Each number is 128 + 24 x the weight over its row's rms, rounded and kept within 0 to 255. Layers, rows and columns count from 0. Numbers have three digits each. The size before them is the row's rms in percent of the matrix's.

# layer 2 MLP down (transposed), 2048x512, rms 0.0111, rows 788-842, columns 128-255
061:165105127110110136120084086081135112136114113129175157118089164129159106134105140086095187133139144097125111114144159151118132143156150144150094099113106140075116134126096131122125126175105140075133113164140162153116125155145128129126137138101153168068115167108103123114120117119107159082138081156095123124138069169143185143110133091120081121122140117118134086150124163135201119136165
147:164088103154118159140135131079117131123152170127128121165167145166171164122114129128114128132098108097129142146148134126083144127067115123090129102137137110117130132128089146131164116139124146102163147128162088135135132119093147135141131150132162112126133125133160131095171096112134136119100154101094107127097128140130081134137136140136172133072149111126131102147169149152156073117114
068:154089125123117150119117095166114131129107104065179140092087116098135111115125144132113170128111133090125066107151126145146142169086143108103127123126107163107120126148130107096081140140146161118148100125115135151147161132119117166149138114094111174105118145128146108125168125108129155129156133144122120162143164131140153085078138150086129123139113150118084128112131119092089103112143
125:115099117144130098150191127099132071160114077120165118106120100180149156124129118144144155107127128108177129097133153102113131119089153148125167150130135126194097086125196146112145121164123108140114125128116125102119108145153162101145123136168122125133128097112095133128151147081122130115108000094144141136139086127142164127135154162090101154122153097147174120121131134111109137133127
062:184098139089127165120158136185137145110134075145104149110132147129148135103128125127083114102127148130109132104130140131116103117185101134108133145118189122094115117144104165117107116140147078140154105080091142121132150112100106148149096135143115163194174128122166096138100134117141120170116066132128127151175105091124135132139164115133114142096126114168099140126113146157119160113108
111:140111130198127112138154127117137115138143080163141127147139106154146123140179182174160153192165134141106068102144176111113133112150093136157171115176157110110130149141120115118107110160154109135131180124124138099176146130102129112144122114139145106121184125143088139129159129090160091120163120121155144134136131151115107175128148114135084125148114094154099087164117126142130087117141
104:143137119102095160139145142124094168148111142181094137079117117132117146122120171153147137093142103140117110134178128131101143120152163128131154117126126113113132105118107099145140146135093118138143120097107128123146133135167155161131134104155156118080117126088129157163141137088123124144121084113144102129169081112111098109094092117118137127122139132137161122131139116122140133134181
062:174155110107119135121117081147139078109174157088158161125114133171139038145114120099121139151107141125122104132166128157109142109134149116105123136133137110176100162096145111142120093119136129088104122142141095122132140143124135151130178085085139136145132134132151061119145130094156128157124108120112146142092146126058132182109140098094104121153093115131128145149132063122118124179109
090:160099122174102186145143100085129151084105113125131139114139160154155127103136143106161108109132136161109129113149149123117108124140106108175153151165126141092159122079133113136145147113126112148141099117099170116102152124118104166094123121140160160155143166104153094113123138114125102098137110126191104135126127113136147141149136146097156149104116119116113123118190131112128125120127
069:134114108143147139128120111121108135113122173111119147107124131110096148116136144148131104113105129117099159144136118130113151124130107119108162101159157129131129133147146126101088131110127112132152122124129143105149136131149144106158145125134157105141136115131092107107252140128141136084152099145153144121124150112097099163110174136136120131130098113122123100135141108103137122134135
069:115136149118139097125109098183108138110152090103083110128171121118125138094135155148157143122092122107140150161147137189111136091157110117110129149115185154127148121116139136121127122128127098165136103102137171124123112118117147102122124137149137108157082090143216124131124173127127119157123068150148148124173114133114134149048090140166114122147098128138127178116077138135136101123121
080:112106169168158129131118135105139121133113143129123139149092081154120073176072169142143075131144137173127133168131126118161145126128118153118139143090133147155164157131145117110129127151163225142136108123129115126126130129143132108150125095129101084148086156108148113133066139140140144120126169135138118140134181128077134155120155132141084144124091158129101098118128106120055126152111
075:089144127115101101117148123167143166111157120122137148091153143115160189137146090144083149095119105093094082150092134135125133087096163150096101121103130148134111110112117121116105150113151118132179135151123105180142142104107107138127127143108134151127140070128138136114160152092138146156138112102118122127095158134165114123123108130122155128130098127115124155108113147080154122154109
068:133137132129103127141108118091100186129149134161119143114167148135147125118151114140135090137133123132144132125116104099135122113135111155121121141117177133082143150133150175129126119151142093142108130097097123152077144119133111126074142130127124112132122136099129140098101125128143071090119114147143092094090109160150071103098134037093072103162121112115162166127121104085075113145145
083:144124113118192107098123132127122148122141093148179116151123175150128147096088128108094097123111139106140122116087093115101131119123082144125145109117138153139106127112106160122138105162145112198183112130090111134134109112106121151125126148115128153125104112123142150126174102137121140171166109149127143138116123110126108096132167097099129136153128101146114083137119125105109143110161
096:106162134113115148121141157110098133149105126102116117142191111157120188118147114116085104111129151040056112172119135150131101143121147121120119109142166165101150125145110146112115122110146158107156157115102118114187159129164132137143127113103153111183099111132139095103151146135142140151150087108090144166079126113124112120118145114105121109162102125130133103134174117163125098123117
070:128139081133152163138109124115154192082113122126119148095170160105112102176148122123086176109140129130130113096148107102110159168116094148097117100108188111116107136112117131105115141136127144132122123111131156151075111120120149109125117140119156167117132102122127162104159176142098102115098114113116125116150093129133188112167086139119185149133108102125077127117109151097134097148152
084:131129118073129178120174110127151120148157118148121124135124128193117165084179164132164110120158092103075110105146169130157150121127108118183100109133174149092124115128144106124134148143152112152128124136134142115115145116108128176133128107133113109112130142124170124109165154130132107149135121149104152143168109095145143137172107107109144146150151062137123098154166116130118115127130
092:157100100126140109118111130167077183108144131132141174117160099074074158124107117127118120121119136119092111179108116145089070109111142160072129145097130148147102120111095145106135117097125153152089117137128106120143081148137139115097104142128164114162114058134102128136106157165125150111136119095137074124131117149142150131122130136138097139114127130131121126094121085130126113126160
115:082112152107137121159126137136137153146156169107116112154114112150156159117086109133139127183135153128164111146158134106155143127121161157130161121149103151169158128115166167094120114122099127140104110116106134114156149106124135127124154097152140111121134156146151131121156151139118136163051060120130111112147106112125084125119107146129114153114104108117146155161180103088130085143167
089:143107094108126130114166134109089150111098085149093146132125092151144162168117150152113122144125142110074122125147134146138110106134169149090134096139153115118117087123149169169117148123143116144156169107124122146182135123111141120130105112109181122182113111100168084107154117163146112118138106183144160158122125150125088140144173104075116107172124073144129145142130105133117140108076
096:143117104132102181107116137124150136111156107116119162124115114099171126118105144139156096134128138173146115172187096152137111103112106120117142124146135118134106147124128129154099155123120115116127106124136125126094099121133112152131130131134145135126124148125118148088141108135094095090156132098168091144148117136169128159110127098121161151147103160118116143129139077180126119127111
074:160127112116133101151122168129132150107117094134146141112130116121155177096127125134131153148119153188155106142112105089128086120069116120107112129113142121154127141135124169125128111143103134113155125091087088154139169141101070149089126143123125120134103181157125134106084131129132132145100141125124111190118130154181117137136178135077136135106109141122110093111120091132124130143121
106:080107140111125178141153131158128128100133153130089146169127138141114104139109122138152157110120139150138131155144109151115110127154137135135129155147119097128141116148121172132130135134084097171155127117172127101156141149149069145138145104102151091117112126130124145119114138144105112148123145138109154127163116104170104108154121171171180095125137116131129136160164133080102108122129
071:115110134107090072143072150152121142112071121126127120140157148124136107192088136103096129127166157187097177144118182138161096153149094115147154140101140145129134157133113147089151154127105109110103104131117128126092143121093156121088139135135169106086121129084146098122097152123095109131105106119162133121130143127098121164155126121146121119150144141103126163141097126104122058162106
095:150125089141136098125156146124128134174119153092118169156175098158123137110179146134135124125125088084077149143112115115107145138106104148172140082152180119089134141139141123116133110085139157107145152148150134133140114115139102153139153078125167134145124130153102135105191143172166132110135031069140169153133122159099106131119178133100129104132134113127118089149115118129169135112086
083:078139097122128144146140128155091145087130098120127188115134137122131162121119146150131166147132154130117099111095094110126151091129097127106100120127118118131114134132144083104107152114148096169163172081103136146139134124131131108127141095113132140109145148127105114159099142126147123141132095120130125173145114151135077109147162114126114138125103099119111160150129147135143146091093
075:144138125112099138155119103109098115175105128135104124123122123135129105097110140116129085124147156100120146132137123121124165152115119169160160133118135104110103142133122124095159151107138091138103107153116144184197145117129137137155148113129117155104126123122159069160136130144119135142152106146126130106160100135135132132071159108136147108130138108123164148146180137110113154145107
109:114149154123124159151126108147105140073139120115132112128082120158137085112125164127133086151126158201150127151151173121144153120103110156126105138139126162057154119112119126155127147127134125123145139141137124102116121119128104130138160112153121110130131134075117108074075175119134139116143177140161143136159144148142130109083122156113120148078123134111126078068095135109186154130134
064:079126081115101103131162182144133161160124132117132071116097092048172184141120130119158116145108156159095158157130138186147133123103129145124124107123151163121102096134104112150118142134148087149139114116106107102114128153105108136115152136137115139143104089115110115110129116132086134150139118103136121157113124085151062142141134126088135116132150079096139134077108108114132162093124
107:154130103115130098125168146135120131177143107123161148135131112151131131116135149162150174125136164088144148158108122130156159173159136145126152116136149124136164126118203131145161141110162083112099084135174158120141105110135148076130105105135160136144132122130171118119178135145158129100083039109126159155132125154120126111120158124076094156105151138148154136163173138111157088126100
089:141102150160141157148118099121122098092158095105114133146110137139125139132145169130102071144122116124129090126139122124151105127118075096164142154148135139133137150117133139127126134127107150081148116098107131143184121101121163142157138137114117078136152128123141101125151167122097141149124137154109182134117091170116165122144167144116139143186126100087091109160123115143119097163106
111:148133156189121151134148118106142102140109078098111125124082139130124095126152124119148114108153090139130151136139151130151118146133154101117138120149119126147135163143132097130116121114112090131106066117155159106116106095125131124091150172135143134133127126071163133115136143106115115126084104142121123115103120097115118163171151117130134065126175151123146115133174149110146164120104
140:198129158167143107122156104146135130160096113110150121129089140128156137112125120110086108161213158132138174130129151115142121121131080118102134101117138167152118138130168115144112119131128100142119105133091170158159151109073137134182138128135111081106114129111120126098113145102142105155163128109098116165119155107142132124138129148045134141134099110124147093157107128152142114155147
103:080122097068147123144098140164167164086143179116095123154179138096135112145126095125168085134109145148119130184146139108133152126105124160124138096114122120150133108127129141155129112112090102135088101132133132140101138125150104114113176102135113156137147136137131145143137150150140156116162160149196161133163125120136138118086148113106123134121142121114095127141154126101131089114094
078:138095141080133135136130155107136117177127117132126157108117084138149126142120079148123134134143132153058110143095135158136116101092155119121097116120117179129129163140104092102124127114114122149128128152126121154117148110131124155149095140142080105102131110133125126115092156081149159125132135076135147143125111093144142128130099095123103164131080127118133112140130148094116136125154
063:135170119113106130110137123094149111105182157100103116100113135144135158166157102114094118114099165131136126095114117135161114119107090137095126093151136118144103149126155098146096115121180138108139119114147113122144185112117134115129164120159113125135157097129101146102166122136151121141124148113088136117094132130159123184131117122145151081170127112125099147115080144157118100118114
079:137114124133085152120103135114109129125150109163114163134171135115125116105150161108108110114169137127103080126112088129160170117131098172147161129105133131117159137100132131133102158141118121162085115100110101152119169119133120147095154126130114109123110165132094151130089140112113106151144138090152111104090129143127069111131166107139135153155132107097118139149080113126109136139114
171:122108120103086140174155122148125121140147144133158099107146124140144178159146142126133114100117120156104147137097131111104135126158125125133142077147099125144143142119126116129130114143157131120133102167133121159134141115132109116124145128088130127139146125111131137093114106133156145098128109140101148140139140089135148154153167144115133152107119114137129144119127107121144119132123
098:109122113134133140118165106117107136139122066159132123143152110130141130129146129126162145121110139174105106153150132099170129135165066137140107106107116195145140140132139136149109125110120120104188117158149131126141144099147114161130116131116123098130135117131119135093127138090129140096075077144125149125172134155096157147171110103131126145139107121101116115135142147141138089146142
072:109114135148088104129167108146120092131108105123085149126157148167113133184162139110145096143116099117114172136166094097147151078110113127135118093104131112146111121124140112135161102180184138133113116140144133130114122088135174124140140109093146100129098076085170111091093130080136121180061140097163101139135146161108131127128117127102131118096122127138134147101129130079104093147108
078:128128114113129111143132123139087093102138169115085171124138136081135115131119099106116159126147128118136151130137113115131138126150114129094135125129124136153130155125143124093124111117093166131119116146150151068125105138096136132146112128141098176122145124147092108167094106113119081154118105106055102144174119152147134137115147163097137115065115115158161119095153127117172111123144
065:140098123125120111149098167092044123166161132068137143141120110138153154144108168156157104125108131123118141187127087114148123141125123114131134131112115157153123091145115144139127124092114129150122138088104130123126125108113128146112160155121118092136131187116112142093132137129107112137149186139129130147172076141136116170106111108137097142113146149144155163113107128123131116163186
061:091127135113078123123135100142147190133144096106144128139078136147157168125070156138129085172137130110104110127136123130106109138158089160142117119105137139091117120162127129140145178148145124149162108108164094065105141127178092130128123115184127144118142140133118142124175118121156159152075072139116121163145141103145124122155151124157172109108077098119138125102126142114161101142141
090:165144089135112168120121159125112154100118120161141116151101126109092124096106149125104083088108136115136151125140096122089122121114109139139128127134130110152117123122135142109120155126108134178103126132118103129126122108157160172142152112117114115128125153133131105098122095116132108077140133113166119122138134123119133150113156100150094118162127131140093112153121129110079120154106
076:135105138139159134124123136087138095141128167119126095143121133164131103134136154135093141158167164129076148122101146111143132135144079121114133125101115141107123117137086122110146158142124146126117145153092160119164123135147131078107145109103094119127123138112121138153102119138154109178146075115125175142165146100145140114088159118124108091169173106138111121152131131130183116107109
153:116152141149131126154119112096130109156102141094155120140111102185110122118157155146138106107128158076118116129123144059124095150126097144144115115157147136125071129146123172122146107104134144188163122091131117132170151151178094119174154128119121089100124149178117124107139090155153117110161110127147129126126133174151041122073153093123097113085121104135124163142117125120121148154117
100:090135091110094090143075135120109172117103135111094145124152090090117129126120167142143099143114165115092132112128105124140108091109092123098148116126109123139128110117115148131129129085174174136135108110129113142126125102148138116147111138121151105109125152130119170149127124139138121141164134145140141147105121146182139155113140084120108110132145121126134164100103157086132119149137
058:111122143118170113188113130064117127148121112095137124123115118151156089145092129146127109088124136111140130151128152157160136174164120114139106148116151139107101138139106146132130100099163130117111113141154127172176125129113127128125137116156116099079158161133148117151139169142113137117125103123079130107145128103149162160131094145146128111146135087105081145138132079100133101162083
091:150165096102116130110110138140107160146131132134127134096141140125086131098183156153131119133143119140147102154112134145120123146160132128102149160160174130094113135096123075099100124129100092085134141127123140131147154114152126142114138130138151118164149127132129105132181116140166085119138131099167151100130145128130105119137111108148131112164066151140144125135117100160116094147117
170:165121101146095139116179095118137102163145134175135182108195103088111136109123136125148122123107150164132140083151127146106133108157148110109149104139148142159067082113088118110159141125108139137131127163145143136068190131134140135137148119151139119160108094154102153124098148106110132156122081140128086159169114165101145138134162109121097107105127116130145164135157111123135129093119
096:154136095159123117137110173119130166107129061133115147086160095143089138132147144127169111117127102108123123166147109139131108093110122129103137157105130117154130170119136123130088106129136116126085089079124116127142078094125123153137121167148137076107124083124158123099101179109118121125102093119115124121096116128128121153159161095130154100153085117102133133117170114091139137107096
073:148109156150141076125120142105106131128166121116082151133129108155098133137111129137140121123140143138155134159100159120099156153137111089126140139134132134192122144098117133104152148104127142185129080143106169111141133110121154128130113103133109123128106138135137116162124130145137092163109135115120090155156136119132116160076091104090098163135110178156136167128131103076114111143156
070:085144127101139108148149127080110140134140103092147129129132113115122151155146099125145119102118139094104136141108149125060091128118165155117147093120119140123133149127095119135112086102102145155188136188128154093121089149172113109120085129131143143117130104142114122104142097128134147095097092087102130142127136105154108168146140092114099121122098106085148095104119109080144117114134
125:134138167043119120103119127133116109117123152126117108109203140139109103160134125092126130137140108129082149144089066136151135125130171127132124128124119125126146117132111087145093125127096130138093073087145106154102111134124106149070156083141160152130100110134108159150179127153123124134110114168155122134104131090137124163130121131115137111172113134110124187131108123108126127146105
# layer 2 MLP up, 2048x512, rms 0.0197, rows 789-842, columns 128-255
158:140107149144130108137132151127122122141121125124115128100142126122141103135138165121124155121174132113144167128138118131120150129114123158126084138117114095170140142135070117125148097134101124099073111150133091131102110104087149138109142160111168166116145165147145118119141090093122119168098154149115128105154140099124144144135070154151110138111207153133132115143097156131172093111094
063:138131135158182161106111112125156133087150126157113099151144111143104156177130112126152172144134101133076129100174126131101139110166139121136128127106154159114156112104134140144160147131122157124097117122135112111130145131137137121120141134155177094151118116120138142123110128095118138154130127136168094141074111155149143106158161122108087137115118146157140133126159109121129115111076
124:133094177093174076122132141143127100136153090130131084126116172120136120100118114113112117154095128157114105100120088145109130133136133123107145122120132147174121117138154143083122114160141157121119089112106121151089110111098134105107142111143142112097122170157134133137131161099127134161133084110144115139140078101132161151153100136081133088138161144131128137124123100150122110156148
059:139091125097136112142125132097110182129118179127107084207168120165124113116152110140139060155093110156113139127130070107142161131099142132136115129143088173137110139118150128105131155151123122131135140109117131133090116103150189086102121126099101131137128146173103150145125170166117147128110104137123089155090155122156127115115136133154115122132128113091124122136160087111077163117107
118:115145110037133118117093132136070133150133128150131110124174106169164150138145111105091080157119173160129152123119143129113114142129151098110101140084124147133105097132147112129125160130119132123124113123108154150100135129121133123154171141147131114134141126093135103119179121133118143150098094065131128094156125124094125160128149154136125120119124141058146134101164123123183170104120
138:124114154053138131132134086135169154127134104156125066134105175146110128126143075135112072102119112145097134134147137146115134168108136102145139121103106120185117139150091087111126149172120129141084115083126136154126114156169155115176125140128114077117109160088150152170119118082109116139131133134146132114143121141117111148153133140138149099135181124148151118080091128138101145156107
058:151166159146166175142151157153148159150144073083152118108096074104093138179127105158155130100125157132123156135130210139098171126114149144159108154103129143121118145109139106088121137122112121129119151100152123120126103168126087098170139132098134128117129132146127153136146079099132126124123097156158135110109147124106139059129115134123160079134137121102140154163152145129167149092143
109:100128159086133096127138110104094109087098119130148130129114102152150100109114085123097130128161141140176108155127096088142170162135139144115113108117108117122111145161103149132120109132134121154140126086157154147183114128102118106141143137152143133110141138152118118164133112140102144177139125165043123167140145117123129133095129109160089123145156178118113136200132121122114132077160
072:164131173120100071157121109157131105108110129121150158131125086132066147171144079101134127130113107129156161121132143082116120111158139096125089124143131177145156128147106137140134124105141108135146165125114101135142080096141128120090122161165122169120141135129135173139129139150120137125127106179147124078116084149136146085141114128101131142121160128132125123151085142124037140167141
066:145142137118114104142115125126112161151092125184157100119083152137168123145145136106105151125171103124148141112170151110145105149126119130112156122112082165117120123159103089158129144130088109117151125095127113139047107117120181152124124123167100147105145139054117141132136130146090140121136107083094114113121114102145148119183150109135186095126143113146115077135103111134147097127119
073:156153100028140154116128116172110133132178126144133153085110119124116145171134119096068122128104107110142171144113116099142121130121120144152108136162090126123082145117143194118145132127128103135142154134124135128116163141110096113154150125132164118128144133123100120096121118109120121130128121161110133120115108129146141103163115138099211110095110133131151144170104114108167130137079
070:167112155134132156110063141076146144137071144127121100127137134136099118073098144151143151121134115138182130131129158142110113166108149102133147138138136144156111101133138132108127134117148161148096090128130137118143140119139137109119122147123123103148121143124127122160133139143153107131117144132163168136139121133141139125124125145158072139137124149136131088110129152149087135106130
064:177121143081078128136107135156091085127117099100132125142067163105102134117145113117066127098049110126144147122115133128100137137090118116125153151117104118110129124100110134101192095115124168116146127155125169157110135144111150122133111142134152121121121141153143089140137135117122183107159127123130179106110142105093143081179133177134147121112121109086149103110106159159113147116157
066:101134129121137084130170158130121128175104104090145140111108079115128110126172114124199108166101122131120156127164110119106161122194172122140130121140120153145168161162131102088135127106168142138102134137127132096134168105130132107132131131135146102114129172083134090131111148133118156147152144113134128106117141120166100122074114128151111101150151154117083180114162120089147123141106
100:124120108135089118117102158182137160139122148088108116097114124133120072154109120122157182179123151118178142089158132121140159140114153121123141126128086117169133105129155143107135095166112106132136093127118116133103098124090148142104129119173095136086143121159146127150146110135144150099138115143123085115164142109123159098118124153154128131113135128159116122167139151182125142105115
067:131127134134123154095122137117113088135115118109137152119126109135134099107120132186195082160109130106142106168100126119130130146135149160115138141132123158138119097131130114120184157143127143153114096124118167096186093155111161092118102123143139098133125136104071106130099142127165143126121138121120094101139130160094091169100138195142102135132124142145078124109130133114123108135113
072:109146080135124111144089112115118114150155141117136108183136124099120100126131121106150149117070126118130124138103095098112117138120135146067139120114101153152091154140115141122148155135130126115099113128104129139113133179146164106072120159119145147141123146151123135129125124126081187119125126125094083139111150127119160103147169142117149125101120115089145123106127124143113142111154
069:087118125131112125153131172108120107120073142115110130110109158181187103136142154124130137100145130106177128102134126106125125119092088108167131132169090116135120124091147116149129155132120154135137138097146138145150145133142163109122107119101105137145154143153123076146096151159155094145126129150109148109131134145078091122087125098112149104122129141176125123172152174118123157152104
138:139093191103145136122084117133089099165198129100118104119112149119111125128153120127120140145124151134130120108121072118148123145114129102140168138118107070158139141143118160112133141127122136126104118114090142130154084142148127118090137142132124115124144139117134111124127117094111138110118114168105119102117130139069140062162099103126112118151137091134100111125133102136107129137103
086:126099139181137117127124109147178101140125146112143115126187132106127109128107145145148121109124146122147159083112060132129161126113178155117114128103102143128090095135134130132156085134146158151154160106126124137122110106168172137098108128157118116118106113141143152083177165124148121085107124116155122080100137109104145152144127169123147138122130115109139113123139139178131159102143
112:087105166123117139085109104118154124081151119142132162143097119127098118153161094121132125122161126175126117158106101130135145187147130089134121141138130181151116137134104107110132066121142166130127142157130151176092152086137147083122161142123113097126128121147130123122134140156121145130113112173079128092121117121188153125122144131097108134099115139105158150112158165187114122127111
067:144115148171158089112112118120134102126162131145137135142134112126101119107190147159105116104142106157096110128135129165133135119144169104140128111132113160150135113152106085104130107085092098145127133182139113132122171115153171116114133137100114140167122083147134140145108103133148163133138131127113088129110116107110158116132077125148048106131153130151152119118149169112077129101159
139:140083166102100174166120133163154099125168141100142153165122103096105074114115136128119107076131132164120118144114099113105071161104157149171148110114116174157117096151160126099140131150105158124157133099113136128136118191112115100125140110158084099136113117147135157161121142146140137171151164139132190144132137133136106102159128074124145162150132130136134179144096123134113133155134
067:136133131099145119113143099105118111091164181096152126117108147177107137119116118155102124105085106146137110140073139113099132117076129120131130132154129130120130099090074122152141097123150160135180146147112126157123122118112122100176114146110080161136186096143111155133134167138136152115142098146096113112156105158136141115086096146151148128146136130108159150134114127106095125125140
109:121141181140080101128117134165143101142106115087118103162135133113119115122189108104110115112168076111109150084119149132123113100095148114098095139106154164134136106118137145118128106115123175126104160126149122186118129097157143109129175137126149102099136114150157116141157114124170136177171115161150111128152124122156125098104114119133136113096162132132145115126106154111136142137151
083:137138158117167133140110147153101078172128124115128110158126158120152114145141104114107086097130102136108150126160116138128119151123116143154147098108114154163158121135111074112146129115130169145138121148125173171096150139134150106118117160134068134161148106131122126141130148135128140114109143146129107103076116080073163110139068117116108186117155140100133123173103126093140174144135
069:082109155150133135108161146099088088096153155066138146165106152135145117106133144114088091128108125124100127127164097150143124111119142125162124096100097104120132113140132199120118118104095123132123124169122146131124142112137103134093115111110134172141109118138118158090123143117151147124121107119091121120096150141147115142178142132157155148138104101125153121104166100182149139126199
126:139125162123128101152166131128119165130115120117084084132126137141076104109139068116084156122124093156124111113182155105177128134101164123108102115126091116107134168131095131147167144117147109106111103085125066146075152170159113116117139145093147106136113143172077142166126162063118145164133172140116125113120107090108097136161101120140076113105168134140158142151107106117100156148151
059:100057115114153083118114109126125110111150120135112142163114186195112134104167130145101136132118110120139061125124136113102147117111146107133105110132112135103084130117137158125098114147081130111136195145149155152148134127116130109132131084153116153120127121144142157131140176125108106120094134137133149099123129116123148142159126141130101136156115091151105086169159112159068139111115
131:122111153091138065137119130193092121153168106124158104119101155135109106116141087128114121131131150107131105097147106132115123161122125129102129151112118158172142090124149169115131121145128119135102097136123169156109107088106123058077128152143113112125136153100145135136161123146149127181129058142133115108143122123126137146144125129121120125121149147140151129085141129175170142158097
078:102119145148173110119123155115139142135134140130139182102137118089116104108110105093167148156171145152088160116115088138140160171106183093081098119121123125155130130117110149117106072126140104177079118101177131136103156123120126131096114111137119135125116134149174144159106158164119144110108091106127095119139129125113148106090128134080135103076177135137167120117093135134118144094136
082:119142124075107115135112110154119140133148154121129140165140115120129123147128143126097135135108168117129087180109129105106130126144126161157174121114119102092134132110104162121171117159123096091159176135113096138157103119108149138171104080148137181126134143123100116120149127144124147124121111101077134186134116108122111128085091125149113161131090128098133132112119121133144100135165
151:143111153136096127104153191114120136120134099138112136099122178158129068087137130124146115139088115150128100163144132179163161103137143111083119128139120167150111103112137118075103121160138166169159107154105156129135135117150129087084143143157114183105117130128136124151110125146158140143127133137118113154125115127100136112130121133125112110133159177135180126087123108136106104105121
093:111119103176131124080138146152120066116129106082108152101088114128090126134143120150082105134085096110124133164125152081136146094126119136097148124184128095127185127088155131166151140119131145080127114141118139098105099143113163126145155175103120142099156147132102133119143130114126088116146114140124092131152127130097172132142135132109097129165140111160116160111151129139182128142138
069:142088123118120119116108121115148124098118155095142073121131154164138124070116129119120144157098105124121143116151079125112113139109046102179124144129158130134159120098153122119151121117157120146153132122136144132133131129111149105127173126115126103123110132151128137102109165106134116128132123178125109111155111101110127136146156147140179108141165117129096153128102130126180147150115
057:161133131125122148093105121129133166127165141159109114101121085149113130161131126138179157117137128130125174121098166131130155168134142137113092154104163124120138139136120083130154065132144156131135105138151136158114122126138135135142132117102114117157132118098150127122125112088099162125100126146162145122168107131118105074028100125139082133145121129128122166173132106141125126150149
066:102116153106115158121092095134092094137136114112089117139123137154103103121146099149123129139088139123136120156105137122101145156074117118113120141116157147153118115136114140108097152119159151129134130142153163114155140163111124074162137130131103129137147130193169140163120134142123151147131099153115144130117121137121090090139114163140120116092129141116127134073138134110119150150150
153:109171094096126145135105087113161094134064106164139133111118101130130108138106103106125157151103116164202137124143095181148122111126132112083105148108128145134107127122160144116132121146098093177134162127125167094148149123141130149180114133115109139110131139107118134188131106130101144088155114126106091113136118127104187122139128080119133117154099162129161091154139140165096125180137
147:108149125065104138116116147129120163142149099157107090129118105131109093152116109124126132142105117166122095150106089103151109132132142066079138120139094143159131128111165130102135154102117122144113113140130132132116099133124142118124126134152119113094120168120144131143114159133102115128153117148102110082144098120128192150142131134122097171149120154130100157109102153137162165115119
071:131110134068162137097125115141123121151196189113160099117130101137141138147154114154051126110083129108180119109062172110120133123111120130115112154129092162091086118144164145093137109137169108146179150124129162142166085099112100105165126125139125142099170125135081133112115140140114122098147135142087154105123101137113143082160136115138209124129101098116155130133088152124140107122138
070:161097118086120157129097119100113144136136126165133097149121151148106142134183099161129102085148146129141070142122111131136106138071138151123118143151085095123097145129127142109117136155137137110132177109114161125152074125132135109133120145152074123107129098156100132130098135130134130105112111144192134137123134136136114129167111125161086133167126146112140126131095108115043151101143
062:091148105112157115156123122129083104122110098147117090116112154144144132091113105108092117093107142108132132057124115128112147169093114114135132110109117168096132133159136128126149140141133072105151155127135144145150138118118083139135123124118087113140123120132101159141123125149124101144103120146136148115103100127066134107193148114104135141126128127134146093145157158133133135126160
054:130150154122157158123119114119122132146157144109141122162144134130084164114118149174120129128097092122154119125132101134089125110092126120096105135129124132125127094106119068069101120140115117112125172129162143156156141178109102127104110155089143097136134132108125113132116155113143104060159107155122132079150106147114142144146129170126098132152132153120025149123169138132150169129124
078:127169116116143116161119121155121128114141114107125104126112133114122089146145157081094125113071166136144176154077097117101112154138132143154123145112115160130142166117117085126137121131124143127141143118092141132159154130103144109132121131108120123101131103176107127162142091185107163123135140159116115161116111128142119083170127108145107158115122126097174102106132120130108130117119
068:134139087078105151138107090172141093130144120103124146136104082130127130167142111154151110154072126140157158113136129153151113113103141179130146155151134121123155110124102145138113125116127118082141095126141064113092152145125141140158138134122167097088118133146130148137128121131126109124085123146148095119112123122153121155147123155135154141161125151145164121164126130099105168167108
139:183109133072125127132122139143123129120146131085107127111128205108073111162142129098138158155130162106134111146114108152128148120151171123124133079104154130143155141131180107103114126114120119097122104134164168122153137145117147106084148112132097147087122134135148154139155158129103177149101142115107133141125091111108150096149094149095141182131142135114138111083123116143117112114151
097:168088143111140127150094093153126115139101144119135133118122146125117155154099108115131116099124133127175156124088133133104118140138134108127102129096099139138133102132167133102103126136154135139129139128138173126144130151114150146109149109104107092134145120125156178111118108131116125124131137146151128081106112105117125102144097171144144099117140162143113115110091116141129130128148
054:119160143139163129128128132105148124092126145127109137095115116097132080101126118126173139103136160120138183101119155149101159130072111110122128119137137123134141113093106126179149137139052084156131104120124145154113156159136058105115094143106130132143102122104144093126130142165138119147117121089173135101102104152115139088095142118156165146127148116142119077153138130166159124122152
080:091156142151111097132167127131114101123079092139119142159113167130105124161136147084160111155168123116109142116162105105136153135105114117145121122083137125151158144123152088144145072113099164104140155198129132102090135142112150132134142157094102139063107139143128161165118155127106201123107124154114090087114129129136118118130085128116085148110167097145177094122120127133179123145134
163:097156148123117126078138118140134162094159091122135146118144122124156167122138090145109171125164145157120109123101101126127098101124143084174120112121161116138123113114128100091142130143141136167127145158139177150178077148117112169137144102128126141076134200090091134128123127131082114107135094176100111124150065132121152127145143126116115131136125174123101129139165117147106167156100
076:118124157138133107139094131146121126132177150106099103139141148139115094103121142126102111096141136139147131098120146103107143138102104136162170136130103153127139126098143149145180129152105109138169164081123131150164159111128179089125125105157097104160143164152110124138141150199160144076127132123078122138131124101101118125085070109159122117086145120133112115094103127131109091150140
067:136098108092127193128109143146099128137128130144134137106105139161113127154145107128047125131065090062153161105071137120135106116096094147149129131088091113100105109114136117117153144154152127136153166124095141137111137161120170119101113190152113186111139133152101152147111116109092146139181128132114133150079135173124135133193158149099143114163109093105112107108123163139162135123108
065:159106122122130098152137095144159099145110138137121149142118158187192152097156164156105144103137120109167155116144135131124080132163109132166129155142116112123136125106154155141107123148124140104151121120122129112169170127128082119152131142160091069120170134083122098110131181151145112125143139146099156134118090153081131091129107146174162141154120117167067120177152140169103143129111
102:102112157129118120099120138136116114158135124108142115162052132134123144160135107182126125118144125154126155132165147094118103131135127132124120153159151122161120096064116103115158105127148154138102114129125158087125112122109123114106119190136129105138173113132186111133145152124118070116080116145118130083123112125083132073156108121144075104135155141152111122095112142126154114150118